From a checkpoint of a small transformer trained on Wikipedia: vocabulary 2048, 397M tokens.
Each number is 500 + 25 x the weight over its row's rms, rounded and kept within 0 to 999. Layers, rows and columns count from 0. Numbers have three digits each. The size before them is the row's rms in percent of the matrix's.

# layer 2 attention query, 256x256, rms 0.0677, rows 63-81,191-208, columns 0-255
107:476525499485486489506487511523510478512518534472513505543500515535500443516514489525494518481517483483497460493523498465503516550481463513503550494519478516489515494491464480483499452470487476532552504524477515500532461514510527532525526483519460497484498484502485470535513456474460478492496525463502520520522511529544521481523524516493514503564465500499513497476497501505496475500501512512504546513509515513472533496531462501439473500470482499510472489508546493544504524499520498530520492490471513502495491543514514565510495506463465490484454476496495508453491479494511510475497470500500519447549524508496530522521472474553504513507530430454540510514532483504512456463490518566521503512494490466483473535483505475494503520482493471557542504522472512469541488544544498
110:509560523478525528482526479494514507494483467542477497536459478487460490500488501492476511503497468570557507501478490483538475474473487480502505476498508530503508513486499474519495528429520477499501486504473479550496488517475485512520492517532462485467511565509506508539507492510461470475493499543501503561472494503545546496503523511515546464530529481522495528432516513516520481473513493472462437551527500530503535546489479487484527488511497510512490531503486468475495529475500510457539467507497484499540507543507513493511547528490503482507460467491494507479517509505480504508497488505444491478513517537498511555499534499525524502510503446482466485483488515481499503448482553499500488548493517514520488493530465467498516538484489495496484501504488478490532509521519549
082:469462510525478478469522502508544509517503465485544516495490482455489517472516505521504494493495522492493489462469504486534496526492516540460479492508491511497489487459521566486498505480508514500450506453505540537492475520474515550486490504516477519510510501479505503487468469497501459512514498462496528524500457494513497502504478501473528482485494523535455535543582489463514459509502500542474515502502510495496476519506533544533503498484500470499506520537545502458469503493493490487461519522504503501526504494471456487464506463488503542489501509476522518509500494474486489451522521476490502520505492544506541498539461457448505513534443515512479494505510467492531516463491478524489480499469526478508523529541457487462530464501505560422521471477518463498492482489464460
090:547508481502553520510468469497493508475452496514482507507495523501487457507502522490472505497521474527476487539465501513496525442495496450488472517468494491486516533553468463513494505530517499501529476548465477514506540512535486437547491503503507463501500509517513480501478520510482533493505482567505456498521522535504497511464510494533449460469516476486549491521474549475465514495472509473517481517488505486520523476489515492498503498500498514489519462478479495527520470497528483498532543476501523479432498463501485492513520511542481493482493510523527511492505505537517535529466507525500464484482469447507479478451565587523506497474545475523500522526492515534477485518497513484503507468531449504478453489499508511506441516511494490510506535524494488492495509491499511
097:492496519493516493575490489485436503517497490491494499475490521477481499512500529497491472453505484516507470517502498497540470490472489497481430462494495473484547535495491496500449539458483525485504468499455492478528460513512507484487485542530561528470515549456548489482507478490489473456494529490502504521519479513505518517476510545490500484462500503456487523453514516523499499489517560542477497528510529522550507525503491511484447470522509488482526487499486478487511512459514483543493511500475490544508494527465502489452487544556536468456550527503497510502490456468519484476468507507458497502520479465514533508503520542525504504476526494472482523514462497496495503533516520516526472536506490509483463459497534492523496488483495501526538510467530452506500525520492522
108:489502469498508506525488482544507474533463498529532508497501490435495482499488531495522505502499490516486512523542515481484501493512488488492502529465490505475535483518495494518468520522539497525530501562484446498497488496517463477501471483509519449464457502484513485485476474495485549497499495525494453499473567496512485495453521478577487520499501468527553507473499497503454507512470524497523480468505508485520504470513546485536492496512511500507479483458475499523494512514498518509484542503506486486469483479481493528495504523498514487536517538507486486429515536512489533503474504490458513470480453470532479517463493595522494491501557475514519496536469529532517527539498501511447505520548463501485469498440519487511505506497472495526490512512519521466515529477510454
102:495493509518466485474494525511483541450514495481511466514500457530503530489494499508492502491486505470495484522482506533499484495534504460526488512515503444528491511504480436499522478490466497518458520443516539477504488503518516515477505520500484499530524496526474496482486536499520482543488480474459549519520480510497502501485495478454463476501520497503449549545493497476505514498552492519469536508476517504489477509493520527514473496500503484498530509525517477494501486482495526493520524520512501505510498507504456485506485453486509533514492538493475549539479441496502474510510537500510525540508515520506549477504463419483474531475460516530494532460546449468471490442562467497484460506490501459518516502529503547488488457462539551483516489485500510516523462501490544
087:502549461479505502476486533480492434546499529495465537517499471527527479471518516526524520492553478481507521485505463480469504507462485518519515500525511534485512480511524511480470493518477517507528501571476496458520482508490555511557471472553490486490486487509534473516499462500468544478527509533514532493510523506506498469503523482535511517522461525516552495467543510509483499471460497482507518516491483503484498501512487467448487527528532512501482518486526512521517448501551543506509487466482495500489508518534546522520505509477489437509508483509528475434542537514517509480496458491502467485501502485494462542479486509531516489545538490494524447503495511523508492513488503511489508469516454538491467465505475488509516528488467483524493502535476521449482531486495484
101:447523510493496465525469451500464507472456529471520544517468481502556449513499470511551492433527514536545457520512541521476527465476466503516496486492516502524508505460488526503495479482482460521480477494495479518520509537478525508517487504561475504505520544524476485508462475527454468532455487506496503533506478510495519491519538508494489488527476508473515493489472454511486499530536532516497524497529489543517494538495464474487468492516565498495510494533511532527466541483537525489496479516454503470527512512478545511505532484496529512485477495529460507552529470522517531475484510482490516527556524519484515524505496475522496444512470497499507521503496499501492527468511511533460487526499511508480522511500504525452491523535498495520497490498510493490533526516463541
110:527532498486539464466440509521515489474461539475482493510519497512561525484522484511539518481524507517472511541483508574449518517483492538526518521541537465534433493506484506502499483546491487557517503545536526490480483484503525549490508518527474484495515486514462530518475485497484539550485473499541542506515518478500483500513511453485486508499483517523461487478503479533467494450522531495501529492507502528494497518525479488498463486495498487507470492527564547520460485514481518457502484499483539471492463500495483501460470489465476478533507477486476507515521519513483489486523532493515506503539529503470520509515478510520501478532479523513536509501506483510483528479567467489464488479520484483510556529511494518464493505503490538502503454502502514508536552497502492
091:513479502487528529469502498496507534469505490524460515523519523491478512482521499505480471512505529521487491486423475511547486469496513498481478493486520509487455510501498497515488563473476536468470508473523500496485501501499487478514523506471517524543502547494538515528517550502520459475514503511503489524497458430483488540509511533486472448434534522485496520527490530488557483520492506497483445481486505514531495521464515475454529474494488503468567529479470470509492506526472452483506487511488450506493517490466477458489507504556509513472498482496514522551487519475485492511466518525489472505494533476507520477510559474465505473497476520505458528536471501474498507498476481488519501511476553544566489484500490513507505469500487517472500536497506481547493485502499535
088:515530482492506502492491457494528494466444513532466556558482484504520495491453475521516472522475498500498506507532503532504493485521496472498503526456482488519541527490455471504468525522511460508504486544537501540485568491483495481535483483531495487482499518489467504498483520533434462538484468555504495492502511496524533512480488463507514501537528489551501525521475518527507516452499519481487495513511511497514486496493510471500490505531500498463489510487489504492544516485489534462531529510491472469508503478473428480506488497520499456494480575522528497518500497517523521561504507478492469486455447500480496482447497515501515538505477497537502488533503549513501523480507529490512472504515500486471503468452484560471467510509518546526484492484518478473479499477458507
102:482450466506497503508514497544439504536500496523516490475484503478487519542521519494492508454512504513463471535510508474501460497534497474463482498481502481457534548524495502510506511485534501496516519528468484475485486534534510462496494507516524479475513483468511505486514478484520561466509531512502479510519505521501501548458482534520477488486524458508508477499511529496466543509502527506497510503507528499552526467530513506496464460505492488514532447470488493515535496492484520530506518493468549525469507481472503520477517563518478510495515537472511538457485503511514509509493517526450495455501450461562491480503509585520479481455523502491497521470472497505487486476503516525514521493506459489509440459491532475541460476491492484547530496529543502525509492522511465
096:528482527531470514455521521527528521526496479516539471517537492519512547490481521484454537542435516510457486472516466515503469567517528482515476515537507492529494444536491481488536466538476481486503505469501497508475515489508463516476526509474489518506501472542491540516521544482549500512495509456481452506498509478524494495539498475516507539545497490501463501495514502510513492505473482479461497487509479504496512490529504489536539504558500505531456501493480488505493484478460505429504536530517520500467527511533499469457496468509505493515494492460508488485482468490446477513493511541549487486505520515489458509526475494472511510479511481522510474481522498482546443513512507496501537496493523460523554515530510509493512537477502496486480481534505531522552491521528465
103:490508490513479483478485553491502501481494554464467520532529475537535503502499494514525480483513509485509511509504513518472500480488498492498514500502490533535469474493499487449493479557494476518507466512513503500482499479497554491552458508506475514493515471540473505535508500506449544535495533467505522460518552512503492487485483429507527509561487495535479491526542520496469481462501451476466503546479490502474457460495507507459483496511498511524512509526536508493497440518481539459487456503518517476500480525518447503482470476486492484492475494532513499506538488538528518506524508513523518500484515492467506489469446466500474533505483557544527510523547533513510516482518477500488488467525456490503552472510463529499537511493521541514461508479482490469508491489460474
104:497498515499521490539535487513503508503515482469499542495514463465492435484510528466516499514494484495497497494505503485488495512525537508501524492481494540475484474514530510473509496524468443464546513538451456504510506504519481482501521501485490499511483485511490475528511512457525515424485540481494489501492526511525500459486524502509482520526501466478540472505529498560493525494470477480548495491505462526507508467537519501508524530504495561519491475457482514470471481508505502473556478437491475498519508503562531534474514510504507488481550474458503485526494514483474500505448482505444532520489495517507495497506554523483468500507544499469481492504516495495516493540437513501472528531545505516511506436502509454524490511491488465500482558556474515494504509493511463
082:487511522455492480504511524474536487506484500491516493489463475519508494512481487528545504536526489499539526466475503477480520537497502535490528509496528502504478510503484519501528488481489511501500492454533520509480512536499529510497494516497461466529471484513511464487459473512497452519510488460492523503486522493492527478529549521448487465502493496529446516489491489446510497507479483510476505504525517503415496474497496558503506508466484467505496480520543466514482506516470510520473588502548498491506489514497504509518514470458495528515442512513478512439523471494534507515509498510530479495504553512540509495510454460494481538512499497494462552499532484519520469477506445521515457480490518511496493562496450476506524490511511507505471469501514525432452491504538515
113:534485545484539554497499470524523512481467502534464514517524515475499538499464515482479478539477522537500496503466463528525483492529524482478496494477505497538498503536482475490490509509484495516458492463505441541482524458526429459494500506461513506508490540506497546485481541512536473499521464509483453520514470493494474530518506527494468514483517505522512517491502517482568482519498498487487431496495476537540492512469532480498540471546498508467524506513440468494490503484474473457552521539491482509494505472489473442482529493537521511508522525514459491536494509516491488521487539541528475488499498509486484481522529523468488502472525490480490514517489512497504515494481525460529478542469541517548508517515493521509494524482533507515493502487497502519538541536491546
113:540441507488499524522510469489486545457489461512504485453499540502484526501519502476498498518485516516519460494480497501527493480536516495474481500486502461509519547496481441530500541461492530505466518485479503508516495541541457469495523493467521497509504518475499515481506515488527488466492478504474493539510476480499493532519486508510483467430543510482446469509513488515525511548492512536503503479494521498514506519493515519561499464523481494474527502483473505517520571481495443519499515500513504480524491504452499484480495530539511518482496496473500562518467507482454495510498535511474505516476472486552522459531530505485488472463510523540465532476490466488453483493507514509532479535490553501519470498480544512497469443477489510465520517512534497543501462522507539
108:553535498508474531481559534516545511472534481464502535509547464524456502474522440518508486506485474521526487494484512508530507478497542477563502445444492499523458513475490507461521488493491488469481484482467508513504508499489474453527503512509456530488539544548496544511545492449539481499494501483474513528496466453515515496504528507479500500558526506483509510517537517520495473518531486502476481518481471522498473506480480496457499463494497516501540524459524467484493521504498504472535470508462499514553517507490494490493462486499517526524552497475519507552479494486482495519456501532531482504516489545506518488520499472495527479510524461470495472487481489509488473478483533488514509484497536488526480511543469538467523535501509484483489529510517462476522527473470501
104:510525477507511542459527495513524564469469487497481509491501505504474476474507491519484501515517456537507498498475495470566500481491482507519506457488510513475523567507492492529508507485491510493483502505469465533528474493510483519489508535506512529524541527490521533534511530498496464446503472526490528558483463488517477459484476529468560475489552500479478508488532521530534440539455516503423445556546509487496478529504485462470501485527503488482512528493502518495483502482514509506504448478465483469500492509491500486497487453513524510473522481511518486543493502488484513520503485510444508519475486528484496545478526497477503474527472513455515508513504516521458522515518506534501504508506544496521523515532445473506484537508496508490509510535515457492516495454492535
081:488433504516527496506507519499491482515532452513542467480475525483463517508561450507476488471494482500482484546501540488482468509497474528480511506520510501481542529511482496472488531493534510484509513503519539488462514530513493482479524478513501523497461484479500530511443499503535479556502515471489520497498461473531522546461500456455533471467502497494469491535507488463520503547477525544502491479512538470505504465535498508555484461476484486527491521498530494483519493484464461525478525516521514519495508496478483507491495529490510484513465525492548515487474455464489496467508439482495495463520480495542530483482495493492508494501496499539469475471500487469481477488493520546519483494502486450502473484453499430500476485502523552463548528522504505500491492492546456
098:497486489492491510498475489506473531473473541488497499499524459513575497498488566517483530506514543476524506483499478499462521461498515468471500525534513471543497485547499468483534467513466536562481505468501459544537492513509513499506480527501466475522519485534464474477526541536465530481487464551488493520501541528506473488516496534527460510516493499516526526458469508547491518478497491493506500492486469555501517482451513514481502537497523483489488480558487515481499490515548535490493504489497499491452521498520497493501520447509507519447516509508461493522526517509515520487463560558471501524488497488448464493499486482515493542506487516499510546515497501516507522500540465490483496530474496516485511524509491542501531517502512470543473489488478520479501484481454547
110:510473492526486496460519464512472517457493489511537535478484504487517486467491528510484508505533480496532495510505489511516498495493465536502489491530527520515533529502495477528488483512521536496468475488443469463528477475495503524479484508515519478488526502449523495527503500539507473482487529564517545534492464526496499523509490483504557539464544544491433476448487466479559490511466510496443481517530523470515489486513482493459453516500518497485482489535501503508522480521526494556449492471490512478518473507481508516499518473500509522454509482449498500533512471483461515512540514477464503524459511482467503475488508509489489490508441509469530538523505471536497520494508460538460493521512551504474543530492487474496478477524529537489532522508491496540495528526493526
119:466507491481508494510455451524486502539497500520522477494498508478556460506499536521497524518509510488506508487529458488502504517500479488485487522510485530486531451516528515460489499521507528508488492514494499509492480532484490512511501494507523464489489470492510453495492493524445542487564509533539456498490549547511474509523505506554458526507464492528535493437492480476507525484475523477482503470503489517473521486499556521467480512527487490487455459521507519517528471538557515537461520478496509494470503512488499499494556499491497489453468518512433493436545551510502494450497526513480508455460480468492491526487485510509476504498526506474534514521508521541525540531523486524500499546491522525483487538465501498513520482521471492538515475485495558481510507482511484
091:498486514480482456503495507501464520498513500512506457477463508541500557529488455516476498509521505443493494521513522495454516501513479523517511528529483483499528548511499464490514504466518498540491524498512543466510517500549542505476483492500474468481496523449479476505488545516515498546481481520488555479511483508459479512473464520481526497452508515529468498505464501482506510510494487480519507493521536444492501456469507543517490521479518451491478500514495494499500522498478483536447566490518501504481469488484467467519487472483479527488460514518489514514456458496530505531525466504505533545471470472473526451494490511482460533493488500482514528502496470506490497486522504496469471479532510461485518481464534472509448441531503559493530535493485512552502463488501518
084:536555446520517502474489488490523505491494516512491546515516460483479461460504524491477530493500514526517520436493451516514481475496507511516486474533534520482488455502502517518516484523526506467508491522484508541485477505474481504511512496495503513481509523535548515458530479496476521474515500519482482523485497480524485461524545480490462489553506491456522481498516480523517491493517465524491484504482482554477496525489503426479484522500494552494498493496522479501497494485500506484532462492477514505509486504541542517500531494484504479527557466486529503512547544527470504481471514499524513468516514569503468549482480500492553491557494504521519493513539521480522490508517521483530522504489506537525520500527461530506564494460514479558479484537460514453481495528534524
103:510510499512499508517484473499512508512516539431470517484473456542495475467490479499501460478505560493516482516484478523513510460455492511521510494486516483514512524468445515483506442504473502475489441495502509509532472556494526488512536521515456555515506559527493510483520502510549508475526486501461479530512463503507488526498527503501492473540482536473527479458534480533540452514503505506458496486488513502491423529532489471459465504519511500487539491520561496488506516465510519522513453453464463509511514509487547497474484491495516521461494475525502505523512491499448526492486519476490492512493544514519510493511534438507500485499467514485511510528494472488473498490532509560518487475527511475511509531525475490495522514520521505481471487533498492462499505492504537
121:512494520518487491449487511491499517495460512498477513494574470508518549490514511481521493518454512518503475474476477524466453471497550500525502477488543457534478455542481522476540472525468507519462525483535516488462523504473525504493515536488459509531540511540483527491507483528495501515452486457460493488529461482505514510516505454524454511540468551517474533505514514523492491466511511514502526511475507554477485564488507473521498479524491489503529528521541526495509480498476515483522506545481529536473509496513492520461472497490490507551486474512481504494545490530459492503526513512529491490560521495506483524519484505515523505486469488519507475469527487446527487485467480484499489462478486524507549508556476493467525516498540515520489467508489522483505500530534513
095:514446517506522459477492517446483539445477493455501549504517481494522512497533503473475478474474506471470484480453478493500483497496515462498485489487513451557496535544450483494493508492494494543489525449515477488521512491525507502488499506475456535551543480494476522487516525517511468529438485498473517505505478515472471478481480500479508485463526536495479526561485506535521505493507480530506511496480467492484526484436487479537497506477515485451503525525511518533476516528503520491511457475509498477485515479479492497483505472501546546472521517512489503557492494488473540493471509496503513550510501467527465491513493475495483524498452533558481513479523462463502495489526499464494480510488463472493518500531484523530489529522540495519476478487542500504483470457487539
101:475496488478512498547453498497492512501476521487471488529480505524533448490484505511522504478530519442494495494547506505485540467491451507464503545491514493524497504516515488515464515519482489553505478479515507499497473488525525516477492492537493468501481485502501475500504517531454522520494491549542514487534552509500466484474523503516479524512458484501514553518479489498520510479507490483472530519504491497478479478472538544467496547525513486462463527526492520477513482494528543489467524471509463476463463492476467473506501505480510512445453529536472507511536505508527542470502522508483521510472486461470470513471468484537470556508479528505535528542540548511524496511542452486477497524467519499450526498474497510525514505532500512537484480457484533482464484473457511
096:508496460483497492502512483523443498474491535536507508501456521493524492519504549522510557505517467504486493525520531503499516483536473525480487521530506524496523507524496491523474512485522512507507526458452476487518466475469536528474501493523530461468491472429495474497487507537427539473482502577530523508520520531544503488513503478523503538468536466516475490476451485474508519477470509504485454481495531482501526479477519527497472489502492480489488473508463490527507489510492484517463544508513525481451478530521458486491526516497499472481481496493494506470498490507502500505537522482478530514459458504456509488457473542507512477487472539502528544528462503537533513481530468533474500520502508506470494530492508505516475485485513500528545525479453521553509531550509510
095:504501533531502526496517492522537463526511491538538482544544482506517501493447498488527499503480505530457499482518531538493486548564538458519476490510483488496478459499517479483494481527502451489461533517521490513475509493495496469484515497458497483462552518518477522508477506504505529524480484462489472481523511473484479524548481439532473521528478481501517485478491496493454525474528531492530499506461491544510514517499506493530533469509490525524541520484497463524501476511464516483504520565518513531518512519515491474532515513491435452568508491464479493461491502533491489496502486512527469477533504487492517515502473516510509492464573489498489460501488492472534527504485527490536513501524485486527508497511520483479555525492470484479486497503519538461562535502489486
086:502510480505506497523509498492520514466469495517480530527531461484530469452504520520491470509508495499495473462484530537505518444524537450491518452461520467575453514545492496490523470550489482492484473461506479513489478497493545511501493512512466540492543506533510512514532478499462505488504498492472523486512511475533471494516517477524494488539524517503493538523503493508469477483530482506516517550451482554497449529462536488510515489448487496514520485506494502487492474512484546460511483525522488494477481501495464495448483481519527501521548505500508538570525475540474500503482525536522498484540514487511508525488467484548525509489499500523515532482527490497524494505517507463498467487489471494499543530548489508494534511490538511544453484511525530455532502470487518
097:485504505510564529516526510557532498538527481520489537504489529494496469525518462477500469527483473548544457493523525487523518503552547523511495482484486535467446452503521527448488537499493450453486502505475519522485515520472467450516494500492494490510496515549498513474520513456525519489519501456518480457482531497513527473500549488516484503537502476502576519483513524481487506453534503467523494520500485524527481500504471524503479501488494548536531509458464497473503519507541523479568525509475490465551513548528516513517516508541517484524498508477506497510494474513487506472465492511486494444521457527511520514511504490477489513506527511474480470468483499503533511494433487516534510517480511531513475499496506515513522482477515490507486534506505514476492497469510503
089:513481521466522461498496526479489474473543476422500505504464478510504556496518469491450491488513479496520520519518474518476471536513520499523487505482496475508522502521504500479496489496455487538518486483532521486490490477481490487538486480528454510497472514486546486493501493482593440525524473468484534494467464500476526511493518482482455464513467488496450493529528472501518509492492480470522481492498511481455515487525522527526498519465494497475510503511575493510520501475495451488505501520503528514485538474492541541513532504487538537490484496516502523499509524466504505532469480499455510489522500498542487491544485468496552527468497500526440482507530465499463457459486503514516490473482525467497455520497505491492479504503519482448517560533484465496475485512488496
108:490476541504493499486461499506539512483433529497469496516530496507563512497506533499500513482500486473481484482502513527462492496491506442496480516506513462531498499535486462499519502522497491573493529497532454514503475472528517507501489503472499496540544488507478513505505533555470498514472496521509487485552499513502441492477479491502491532528466539560492526476472519515472530464470466479489492536521479511476520518464521481529508510529496460491512548556464532526463485507479525507491491507515516496439516479478498465497495495477504542488524512521473485503508520526476504492513519562496500538499515484485417510498486523502474535474485501480512476496516494487565524507504464462474492518506492538500549509503497502510517532538497512503440466522516525486525532467487507
# layer 2 attention key, 128x256, rms 0.0702, rows 63-80, columns 0-255
101:502473526547532511513503475524511456479501458501525484481503492522491509489510465509529539488468521500518509466498519498536479535475553486542490492503496515513482479493513530510519474497490466454465462486527513488498512494504471541495498521455507540495491513497496504465506459466519516504512485467539496522433504494512485489517545459520501493509520479480548464496506489526510521496549489556509488528501511537478494551500470524505459527511509516487490475497542505485514520464464474470509493540472451496491522552485480507487477488465503507496551462507483518454502534478504504557520499484518499475485487558510521523506506487518489492415545510500510519522430516505483519493464532521509502531489508503533498484515541461499515519516500489470548479521447496486497445517491520
107:519517501525527535508512475482505505467473539517494551472503528470462501488486468469456479500473499532520497505467533490511517487491481510506485466452513488482490500547507531521495482478482470474499506510496502517530515500503507560495542530473489536542546528503509525476468505518491475488488444536514513541481477457498524459514526498485488485485531537492490494493551531509504493447532459509521483507523498509492498525452473516503512501499532496496505526515540490481511511472509497509505495513525464506490528480486513468477546512502520552503487487532503533489483504533528489547521526462508528460532436512540520503483533472493562511448498483471456464507506519499480504471503509515574462497476499496480498515469516519501471502505491540478474486527497435488486454558510519
092:470459482531521499521488478500474486528477511521501502530516523473512475518510508458483477465523538480473496531517498464503527496493509540495509533489482507464523447476519503518482561523548487505521486531488485467495504524501487499478500507525537465492462482452533460522473515477508528459518500547511484498526533522472474523508504513510514511470491477478494494482497523531491534492501573484489511447552527480557502488512511520496472522492548502529510471475483523482501501543552495529484524474480458509490467493493517500518538540481506498488471508500518500464475549520524490493521504499465530470477472439574525485490515556543494448475525512502495495523514509498505508495524520489521459485486490499479478492470503500514491501483446451489504515553517482529486518492469464
086:518518501501443531483517519488536532487508479495482483468520499511486508476491503522522484549533490522556509491494515513520448482454474495463515468502496538546486533486466512485494498492465520481454511490514488506482502506470503493526481500533490511496498539556482509521531517541505493528508504445486540461493456492470508477450498501478536486475532531505485505512472481478526480532486480537505520526471484518476474488474529522487487459481482503461503560530514482512449504492471467501495502533510512464530499493499485504482465473547478512497522502521489491529499442475487489479491491524546468543486510479442504497477480430431497529529495530487483503478476486519509506537489469509493491467494511494519509530468453511503496490519542549481482482434491494470505482481523528
106:456536500516494494499543538459549464473497496535508539546488505451482481509470481507516473498456457543536505526472500474530533490508474503509519484472555510495487506488498502549495513472468465513506481487475494488506514463490530527504536489498464498504533531485481550497494495495500460523478516517497508525493482466535530484470544489475541486508554537500453514507486490509525485467508473526527490573489495498490520529449498498503549507505503525485500522522521501461492493474468481503520463500530511453478529511493503481505463496494514544534497500522499474537513432517485504514497480488512514511534498570485488548465483465472551510512521481503446494482519496517482501493497462529510463490501523495460509474492487479475473489481517528464508520495502433494481481496493524
091:502497495485448480484478528466491515498508490482493498498503515525529500512537528526505498525530441496490497491521465517509505489553465436489481499512551456533520537538446475490537501533474558505469503463526484513485477457490499468507534523516471513505520488525480527513481484496478493522464518510488521504553476501518456498502503523482485505542496533540492518504498489497508477494487544513520533533483509500488480506503494495517540476479460451502473504550491484458505532486491490477515492519506562490515496505509491464466516497529492517507510535517484480536469446527471498488485561552480484549509506497515500472524469497492531579542496493494488516476530466503497509508522475505483477503487484477484543486491478546477485484503513532537469491459541505538506541512543515
119:513544524517414499477508532432523497488546508452497472492513510559467488507515504529496493493494462472528491528526482490496516483462437505533513527515525486497498532494516496513528496490479528502500490504495542493499527484507535483530500502518474535495518504495511532535503474483513457503483525508498548484510440478499537507513506530463559475506463520497500498521516520494506511492507487489489487538459515496438533520515469462475501492500466506533506516504516500494503496447508468524471518470500550485499508539500530517510478488449463514514492486495525488545493432481486511493506466499486464522483514558485496485529477491483530482546447474509496448509563479484473490492521496519447493463505508513485502466524466495482495473514536515468510523493488472488493486494471511
103:512552463477498500475529492480522526494517481480492519498449462540493498502464466533484545522485488500504485492495529525499504520499505443488486499537526495532507479539490505493483481463493489516520508490496493529529468478463528507533505523517464506507544538513483508497485523473510474502471484500453526475503491489520508461468499500484497497537540516542479492543464457465501456505521448548509511506480475493489482519502532477518518514494494504469479553530522464523509502474481487489502501527507512452501527501548490466474484431499506549517534513532481507537492448502483541488444514521486518530543486556460523448467508433490499518506468476498517528458517464516521491483510492488505519490488493501504518492510477518496490525475531557491442500469468508483510513515491528
091:466519468505504460515494499464490509503496516457496483496527520490535486483485508523506508494513477509483512524505467436499564505548466513455469524521536480451468479467543498523469523521507500513493491489466507491426517482510491499539490551529535525500469485508502494526534468493473507507470492576546483525514527470505514527535541515510524522532483516492536532489495501523505455463516507496482459489468525507523511481531513572451517503480467492452437490510521524455509532509515492502507483462506485470508486554492496479507460499479509502467465496513481506471501526527513516482485511504488468511504476477515490471560498529513525508521503496499507499547516501485502524531476488482513453518489521519509472463514502479475514521481498499477505470484474491496490490527430506
100:490512488473484464459506516467557517482522471441484488506507504508506477487487474563497508503553460494522504499485460489478510506526501519469466513552536493506518470512466492489506487502496519490510492501517480481433506490490518501533475484497507492466485490485484456536532483478510478543494515506487525478533517472497504560498539512492529512493503522552501523501431508512458470529481489507471483508439521475480553509471480534519528490502452484465442492529516508505478522506490497484479509515519525462526524529495455485499461449478481476514506503540497526540511523472493509489517471487479453550498514516474495438517508517453499527546487468502525501497547489495482517526499488488454521484514503511497515444514456490460483519523532480488468508487476495491515511507480500
100:509486562504503478503517463499525516490480454518471488482528526474492513485453499436514477486524519518557498508486549503483494474435472542497508495483446558473535514456526495539493515492512486466497522511547512467501540527490522509490471492501509470478460510468490447492492502500531476525489513491480520506468493533469527496456507461491518495455518504473472515465454485523514504534456505492468533465522483462511504464460523510489489518471526514545536494492533487512471457496488515528523547533488455499512477479492481505542469501547509523493465497514501486487486528485504496465526470484490524492486499473470507550488488490467508444467551500492500471506484533524504486497446498507538481494483524492484482533470473505528511491516515487483481520489527480487486474488473482
082:528498512470447519459508517486498544510508524526463453504528523506491498483504493474541487522538492460498506556498464482521484480493452530466516489460468492500469517494522501492483516527493522513476499515514477519496527494530512473494478492554520519503454521527481460531538523560493480528515502486520523480536487524492529498518509493500507500469498536494484521513521526532539518479484529493548462470529544490521508421503473532495504503489462469505517495521497533481510501518511505526490494476526488543506463502497478520549477507534522550476474452492505449517472499473522486434531491499491529544476473470499512510523481482483530501535493513480495499522487505495510515508492452501487462467534523539485474517494498557523531441510505532491493481457553495478480481489503504
091:495526479504493518477547531468537481478512489519513519527497501496476467480484483519492495505479463512527524503475473499509510480484505500515532466485551496520508527478459497500499528481467511517513497474438463501545454470502525506524510517491445513508532554487483565525469502500495499503497500509477516497531481508526520485503513497479541503519551515518509481516487490498535481477481487539512498541484512519496500556469496462485547492492510510497484529522515499499465496501491468503473513524508559485502530530518524510468506484516490482554502500503517421570518429537480501500508542480543487546518527558455492497497510436480518498542509490490476498492479487481520501498521430522480495470512534490499541514504486538474475499482533552501506515491538489504502491509524525
101:520463519477496470535448490531488504496494506520516473507505486549508532484515505442521503508494515473481463483526496553491493490496524500522476481498477497507507519522491515497535485503505499478480512533545496509493502563491489449493466506472515491536469454501512481465493511487521551428511525464494504488481481506432455519530459500474462502486437474491521489510523542479471540556497493463506519479482516496501468542509487483522460476550495506550558492509477521493485532530501498481507532528495513509495484501474507519514538521482473479504522492489492549493474537527481518525546508491496488472438542462553469546519464534516476481479494541518478487482499478504505488517477520480482530485491481516511506530518505502538519491516482474498475474534516530522487518495519504
086:518526472463481502485513496486542520470514485512506514511485509463479442464476495519524515508515483504544477512512459507502515454485482518489489489481481530529511549501456503513485537464468521474465515518523508514480495508466497471578467483519488481448458506520456483509516490498488483529499477490483532504507498513505493533476513496491539458476504513526506506531442450490461517518464460505497484481511510482515517492473485517478506501458444502454483532509473478511490446494499526503494495524486542442505526518538499541540496478508519475549493530522466507528474521465499541495522491498484507534465488509447477506497486499504500519509497506473489500504514471485548501519497505507463528487500512564499514503481420498504519472509489484470478510458502514431479480475467527
102:547487471553490533496486519539507529529552480480474483509462475538497518507526483476473515532507484477508505443469486544499510498566512481523481493503475506491528550516503480471495483494473505477499499462480488559527450501465464456452540523495480504535524497502499535497467488492507485454502465460490522490514491509480506485494467480477498506534474509502488489514524487519518513523506503500507487545501503507502478528502468467507478475492523493513494466484524538519506516487522546477527482509476495484473522492511544493415565491537505533530483520506491525493510531500467525548485531528476500479488476512536472513490494489549504526460468503486486481486497492540470514458495524501498543520462491507493487523519498530558475546490509517485498471547502530474528529506533525
088:530469480513488481507462455532433479535471464499494457511466481512506542494476546532506489463550536474456524471528521512502515523504509530515521556539500525488472491499519517529493511500479508497519459506483487484493506481483456516497486506529503460494484485457528487513506468508500492499510504493508486514478498461527496507495475460558498536483485493516474488460492475501503502499500552514439549430477545493500517524547512532481469527548530443473493486489502511451555537481482510494473495486479438514504461507470473471494475449507477457463493520478501518473502476502503499480487479499483512496478503483499502498500464546545486511478528471523546502528493505525487489484521496494496502507462510473491487527494506465504487543528491506493526471514464504497479522501459488
098:500492570494479503468449501481522510495485519516456493499480508480477507497475502478516436517521518486538456510511517493495498474459495548504514482469451526483528517515471474512496482531528525476464527535549531485495501533474518511514493502489502460480472492519483480497491518550476498520531502506494517482508480525465530523460538518471476491457483540505471530488472531471493553539503496473508505503531533496529542466481501491498491478471509499516516530498496518491474490454499517501539518524506522536486473486490507535560474533531506477490454476490503514494523500522526496456550505475512516526476504451495495577517469518475514466504527485501460475489486524473497492478490466518497455466491497536464490530464467494533518454513490475472482509482528485445458481485507505